Weights of a small GPT-style language model, trained from scratch on English Wikipedia: vocabulary 3832.
Each number is 500 + 25 x the weight over its row's rms, rounded and kept within 0 to 999. Layers, rows and columns count from 0. Numbers have three digits each. The size before them is the row's rms in percent of the matrix's.

# layer 2 MLP down, 320x960, rms 0.0361, rows 138-269, columns 384-431
092:516507491462504503511479531488523519450499468506484503504490492531492547511506551516528500494491491489491495477495536496562482502520509501505496
096:487494529493472502458509505519517568469502503502509432505574516507498521553530453473540498509510495508527492520546515499521500512486507504517464
086:503517518445530504478504465502510460474504504529543531505492504510529496457492479551496507510499515519479493531481499499510511525512513520506500
086:460473549514436521525519541535490538509486547509552480510540501477524507544507531500486512505540523519504500488525491501473528524557500507483475
100:525508508494472493503541510508532475525488554497516507499507515484509522421521478512488484509496511497507498511521474498525486497479493491498435
092:495469522540524490523493490537472459527487505473496463483482431528487469498523487485554493472447492484501501510550472498497485502459473486541500
094:525438507472508494523532486534500510535498484495535522496481454501498486453511437573466495500527485490502496491501475500534497490481490495536515
088:527530532508514514483548525481510489499480471503533493499509474526477506532496443484484492509493502522500507502445500504475490514535508508528490
089:465527520492469513499497547539526476517501468515558450511572488573447519555484494492478504502485524541495502482498520498487514521523506506450523
103:518509495473517498498520497488456529481498476511458469516501465540526444508538464511495499516509502512490499495485476497484508511493509506480464
101:462514491499561492495533525473507493460499442500453500498523472487489534540490520514540504499488505503497497478498498497470499493500493497472506
103:555443500514478513490503482486522481511493526492492532506498579475527504451468509454521500505510501486509493477483487494523497504479476505528476
092:502426537548530486536513542493506514494503507499543482482463487514512528510511475513532482500475498491530498500515526494456503490454484484535494
104:455497491488511491484516492498480456493505487492451509494552473482502526468489505540543491488521487483498506517480499501497501474505473484462516
104:507531491522517502471501551580516537485483488507533501498546479464461545518548538514490513493474507511516502503469514500516502525530526505506438
091:513430480494493515498454553518475475519497508507466453511493485505567522561508450522467501499531502486508495513509482500543500496512506500541478
094:532543469486534496479550426515464479485517486488466514492435489454558511432443532516523501511507518490517498485489476496494504500506503486464511
102:482530527454506504499478499506488473508496462501507484510454535505485490440494521508444513520508525497498498533464534495462508515476515518496512
099:511493469578458517481510471509545518506493473506484538507502522519486520469473484491428512496488504504488501538519496499489516493517525507535492
108:507553509484507504512493463569471540545502469516488516501522504488521476484526434569527501500494483500471499489476504499498502500477502511540509
104:515489505494502505551514460425496486484489529486480494485522557474520488523546467501471498488493503468499502516506535504494500509472506494547479
093:467448521526473494507535473538460500474477494510489498507439493492512494432534490541440483488462486473479495499464438499492494495412489497468533
110:502424525550507516485499496518499470527500504510489521518420481499475496495510523515517524502485514521528503497551500500483514510508500514474487
097:461480479514483485485511473478503502480495528482486502492555515522474507481518501541509484483467499478480502454442468495487499502455491487517475
098:564506516470473501519504511474516510435509508507499537498511523517543491506465485479516494499504506516493501524456482501454500480544493499480531
101:491511465470509494512480567474494486494505539520506481511556496531507535544487532477466499513492503513489497517481494498486503511520519519520498
094:475469474515512512477472530508546480481514395542455462526520488462524478488546469483538504527489530500472500514524495503492503503504533519548472
102:458472523495551506502491474482519503543502499496514511500512521509467497421507518512441521502478500492525505508487489501532496507490501506458520
100:492461487492520515510491498518490471520504468501467473494457520479562551546494517512470499518521513495505506519482497498510503507497519502446519
107:515569514451521499484478495485466484482530490510499514484497544519509456484495531498512512512526493499518504528498486499484496485500499503485452
103:542501445510511491484447483512509543553499560497525475483479489474541517489516482489532502496494496502499498478502478506483493495495467484497503
097:544459462534533504488504507465520499539508537505523493503548435499470497494589534494493489494512501480491495480491460496487506493512470514508500
100:467456481528532493544561502481474471507492458518488506511513491457495472577498480506506511504544490516484511491444523509451508505511503509498526
088:550508513524516524513503480500488545500483477501501492509447519554458496516498569490560496513511515509522498504492501501440498492498497496485536
097:546493519538511503479506519468527511508506460519479465517469511532522522522535508515496522516475523500479488506476504497518523498479509526502598
092:473440479555510500494532480430499511566485512499503522486518470461489472439508482507512491488499501504498498525494488497486489498465485495531472
097:568501503537484499524484479435436468517486470496465506489523489527517508491503506477503501491549492471502505504546447498510486484500489492502530
100:486472507513459487500526516512486531436484433499474492500527542485516533508473479493559485502478482494485501478477481503493485497484494499509484
106:480529501484493504521500508478467459489489463486527489485507476499457502536489494455544497489488493505532501506493514499522476497512492484515527
100:484493466445529499505497450441465494525490528502462494513463484537487492455477466491525514495482485504474502518478499499524505516469506517520472
087:476500503475491515509479560539487526499489483507487486499519483550527507537502529536536501487485504504522498488525516499495496484513503492511484
098:485475509518530503557495500476465427490501500511479516517449504492516477510525507503518493498535498500490508516519510503506510494504478496466517
095:526487517463537501505471547492491484425516450500471485508470528460455503478507494552528496514479508468529505520505498499481506495504519510460428
095:558497509446469503495553462470503484549512462500530513501527458493513526469507529515535509509472494491555502507534454497499492501531500498491521
099:497507460519558490523441501561502505533498494504500488500377506483520499505547511532479497525520506485505504517538511500499497507496496501534515
097:489493546488497497495456517515543477458506474495470521509485492468439514478500555542473503513493514473535498483504531505481505497560509508497537
094:489510456563522507505519468505535496471498520518495511513487461445531480468448502490549511492445517501498496518493505499510503500556502504478499
090:479518547525517496501492481474505522494476467482525553488530516472513513426515496480491489473497497503486500504468485502506486492485495493464443
092:500500496499509507505468504504515499535524511490523477501548464510543540503496472518494511513529505502487500539448506496549512498487522500510501
106:476489487550527484470504523462506496472509518497481504505486506496546477540506515474509510511523504489483498511480508504552505503562505508505481
108:499537499494477484516517509533526493488498471481504497490493486515542507514493462501561473487473475480500506476483536500496485496478470485498514
094:509445485488491465486502493496497515512497505507463517499491478471517474409516519429521506501508500486513497475522485499485493485499499489495498
096:538460529493489500493499501476462507480499507490438463506523479535543517487494474520553502495559518510521508469531512508512506495489509506491453
097:467504486437512521506465489465472504466506464503530534517484494510519485438474488517512501516523501519467503531509506500465501502506510513474509
097:496498516472527504513475481532499597510518464509507521502465477543496518458468538491499506508493500490528492475509500500536506483517512505523506
097:524570505491545512504474521483431510466514448518509489511500484469454499554518533482445502509473492508511502488511482506561507488535543514503585
093:464460517462529494487474448497495550495492466503487543501514489505489512430500469514488490488492500500520496499451493497472493496468499500513489
102:485493476512459483480544487500479500473490508485501534491532456471532534422484521502488479494468504494529498469480482495505502500511483481498520
095:517529483479472484489518456508515445503500486500525495490508462524482510488538459445516501499484490475496507505513489498501504501455493483503479
102:528490494452531504494538483518547507508490542524483506523491526493462535420494482566448505510527508513473503536492499498525515500503523516497474
094:491510531508500488461477523506508473522487526488513515492481476502507491449532493509518493498466501478517499481460476502467487493396485475501517
103:535568500498484502539474465540467564484486545485480509502520449484474503412471506508462498486509493496495500488513505500470487503433497488449538
084:496552484488532507484526508521489485522510508507465521513466498553481508510571479478503506502510509502499502508488505497495515504561517503537432
096:490487504548451514463495517483523582484504534497489486500504506479534504568521468453481511510488493514509502481505504507512513486468483505465508
104:501517510485494519507450484520469456507506501482489516500495463524505482467449496533504493496463492480492505486464521500438493493458504489489496
092:483490492507462514493522519522539571492501530508488480517466500509485506506520491468517502503537501458488500505487471501515495513525517500540508
087:500495483534497501469540489507493454500489450498522530499478535540455466388473476523455489503441494479498498530518502502472505501475504498476468
096:495487489500500515513493483504511440484499518505494567508479506509508551427520519491463498513506507490504498485474482497487493508467510510524529
110:449484507482465490510508462474466515551493503488527503500516576499525441453495507447480499512500496486485507463519519503468501488492515506500502
107:490535491493495493537483534542467485488499442513496435508463457460548502520476465504518512513513513511497496503531508497482517497475528530520482
094:499546495497486509469512488518527458464509529511464485505487497520484513468490488475484495515439503496505505513464557500481498469444509514428482
093:464450505518496495480526471461524504459499493504493521513456492511469477465494532524493508492513502507501493516513502495509508506522501504524518
095:542525464473497496517477515483518518538480544514475506503545478561492497548519523513509503499460504508486501514518466507517504487498526505522572
100:524521536491508501488514459544498514472499464490533533487458566534485479434477523486493495479489499509499500502534484499441501498482502503518512
097:488521549529497491495483476541512501506493494484501520503439461559507476444535510540468493492486502496522496545446475497521502490454497488510501
092:477507523464499479464470500495445434476515476493438490499440471471451496475468505505548496494504500469517503503481472502479500506427483503498540
099:533499470538507495493503492483571477520500509492527519496517488452511496516507527511510490509502487486487499534511486495500488497507486497501558
099:514511472478484510480499505581504503497493478508515471512507542507484478491550490488536498497472501486480504524505516503486495500518512507529489
095:509525509456511518492484533502487462510509474493517476507507497531494508495548462520444510513523497509478500462471480502473502515519488516486462
090:522485515519500528495520481468485478471494510487531497507460484494523510479460505507472497488517488518492503489450498495493498502486521500468522
096:512509526514559492492517483511525521548511494474493482488492503524458492521495583455498492487481484517499508528505482506507498492498475488486508
097:502463513517518495500531521492467523532501493518525492517530523511514534559532519531537518507552515502498498504486511497542508500489499501437525
098:533517530491525520543446555480458485522510483491492451486474415470528468552494508504520490498508498493526499503509509497499494492465483483475512
099:522477523484485493525460549519525526513495519486495490493486479512454491567500478536555502496506501479501504467491515502541503489545484492499433
093:515550487510447492548474530500549486523482434505472490502467527472457505511517486465530511501497513508492501505462493506486501503472496501472504
099:459524516526546520533500508514499536553524446493470490506475517454497508533434515473530506505486523524500500477493501500528506496482512509504498
093:506507495527546496478506521470563565519513537516485480509439458497512518553477454503540509517527504501499504496511505501530500497533495509518454
101:508464477538517493506546477478460463484499517514528499502499498498459502502450498481575490503473510498475498533484505503508513497475518499507499
093:534530479513422482478545529573504490505507518512465527506491505537532549488525524471501510515512498505508498503469465497486492493513503506456499
099:497509521488480497550460514484496493518504500495533501505496516531473493531480494455513508495528506489497497505483514497461494504486494497564521
094:490469481460432511516498504496509522508496498519514511521440443485472539486576528502457510498501488517481501518536509502506507491431495522523505
099:567512500474530491512511504504521561414509530508459495495517522484498478487481478529509499496419503527494499506529456503517518499500497496474529
100:517511532498466505455525465487525508528503479492475528493505489473531548501502488493484502494524498509499491488478500493476495489473503499482497
094:473494504469521505487473487546550511472511514492523516493555460483483485450473540523468506483499492470496497475506512500463503505498491509506418
100:496509536481471512520515500480492508468507508495541511515509520487438519538548486512445519501457526508513496523495513499494510496484510500518543
093:498541474537454485496523488475479483513490525478558458483540552516546509545448482462496491479515492510542498505547511501511491504545473477477557
090:489462508438489470499504499526499510481490485488491506489474484526520490481543499477547492489492495473492505475517509502510491481514504490522474
094:517537521479495495498495447506504504484488457495551512495515518534472489419525479511519504498512508509502501490519518502506489502450500497475463
092:540499527443512525490446548465545501467500471515507483518460475518461506568415532494480511510486505516487497487496494497498497500506522510433501
087:531495492532503489493522473492470475513479490501480518518408481428533481458499483499483502502472491509488498510461511497509506506485493494500499
107:526518482529469503494523492536497543490516512508527493490527466572476452507419493439475499517474503507503500484534519499514510512509513510434534
100:538490510525517508499512491447522588498500535484480538496472510514453510448521523467477495492480484502511493470533525499548495504480497495530499
095:523447497484509523462479504490501512517506457535510495523503506565494449513471471450486521513492515519489498499467504496515524515486516526529467
082:535440542513526501498503529518513532573501561499519433494485507494507473575495491493505494488480491524495499454507474497477493483545497495505463
101:482553473442456522521501502512463465445492455519500522508511544538458443517521446480487512479447498512490502513506499506508505510488501512513522
148:489491497513452476509534468508502484490460534454480585470495483484474482485477485499517470478483471479493498463497486500489468483519466469495519
101:521469487523527521509489511480493554529528491525522485513488482492515514582512483527519514517477507497514493504510473495554513508462534519476441
101:496548502601500497524517466504538476527489525496548523498517461489467469524470516499518494486459503505488498497501502501479506504501499497496496
099:472516533565481498535479550466484548483505499500496491503525516515488522577516465480475497501513502512485495498458525503474499488503508498477569
092:482490506504506497461528541531443448493471523489499479507505493502525497493469482470485496498504515482489503503514514504489505501518479503484508
095:484504492495499504460502499493496490468491473491471498517486492567551489469430389525513506492438502481465500482454488502496504513487492495490543
093:568502520515485502498474537487548502518507544484501471487491488536506538572559512494507486508500501510494510487461528503467491501532494486532501
092:552531503548491518526541519464512447537506560484505463488480500525508498545473540479461510515530505475514498505507494494477513518550487512461534
094:510512500500489494485453519484522487548501532499549489479484470512551517464534491506473488502467490459465505496483481499528495510490497490514490
098:478489522495523512457512447497508437556508523498550490502498511498522398440484505495488505498513499489507494546472540502468501501468503498493482
096:512510502463485492515495504525507529478488523523465542508471485515514487520501504534502502506526524538495506486487501509505501483535501500463499
102:475563530499559511472457496490494504512534524522499498525540519515516504481498509491489513525522510482483500491488493497513511493491549530493552
105:477505500501479508461457513449497499484490503501466487495512532496509463518496513499536485492492478500551498493486489503494510492459493494479449
099:533542502499439499499477507495514556492495514481421527487519496525515524514492528500496487512526491512522506495441516499513490492520479485487491
093:497576491491452498491547496553437540595479488516461566503530464471508537465542513514440495506575500478523502470486528501499501497493502511452503
093:515483490549500500497543525501543505477510496509477478497592503455497539556474528463472502480453504502504498471502500497525512513553495492532516
095:514463461530425498480517496522472540519497535503488481481447522580525523506545521464515496491493495484458504448469490501506494484527485489584503
099:511444558543476504518555479558529516509506499486445465497462494494510473512505525453508486507530520515511505485482506501509506501560481500475503
095:487529494454516502493491540465497497522500485507549501515514491584491510548556525511463516503475482500486499503487534498484517508493526510500500
082:507498501460503494496477502469536488478496541516495547495536445501497478447505454522508498503545496472502497510511520505514492491521502510501492
094:489460494526540508517450479489434479469506451494486554516434500523518519446545468522517510504520494504465501521505477500512509497491506514493462
108:554556455469527510437592526517535486475500531519500512527429510457508452485472488504498516521491497498491491478533492497468517490508525523497456
096:492490499551481499467489508504521496523502556493451532497492498485495490504474520483506494496512481506515501474491487504521495510547499495460550
095:535462519463496497486490514513477460533480499514501460502439503509468424502461484494500507497489492502503497485523501502522513500514516495483499
106:490448498512505508487487496501505517524504559518511471500571484540515527584501569548555509498497498506504495510543498498502505494455498512525478
104:475486513490455501512512511447515496519504518500496493506520523501483517503471540490461500505541502511520501516456548501447498505491497506523487
101:531488534482492492517542497502441443471506533480490488493479505465490456473512495494480489498475511471515504506512504501489493502471483489484450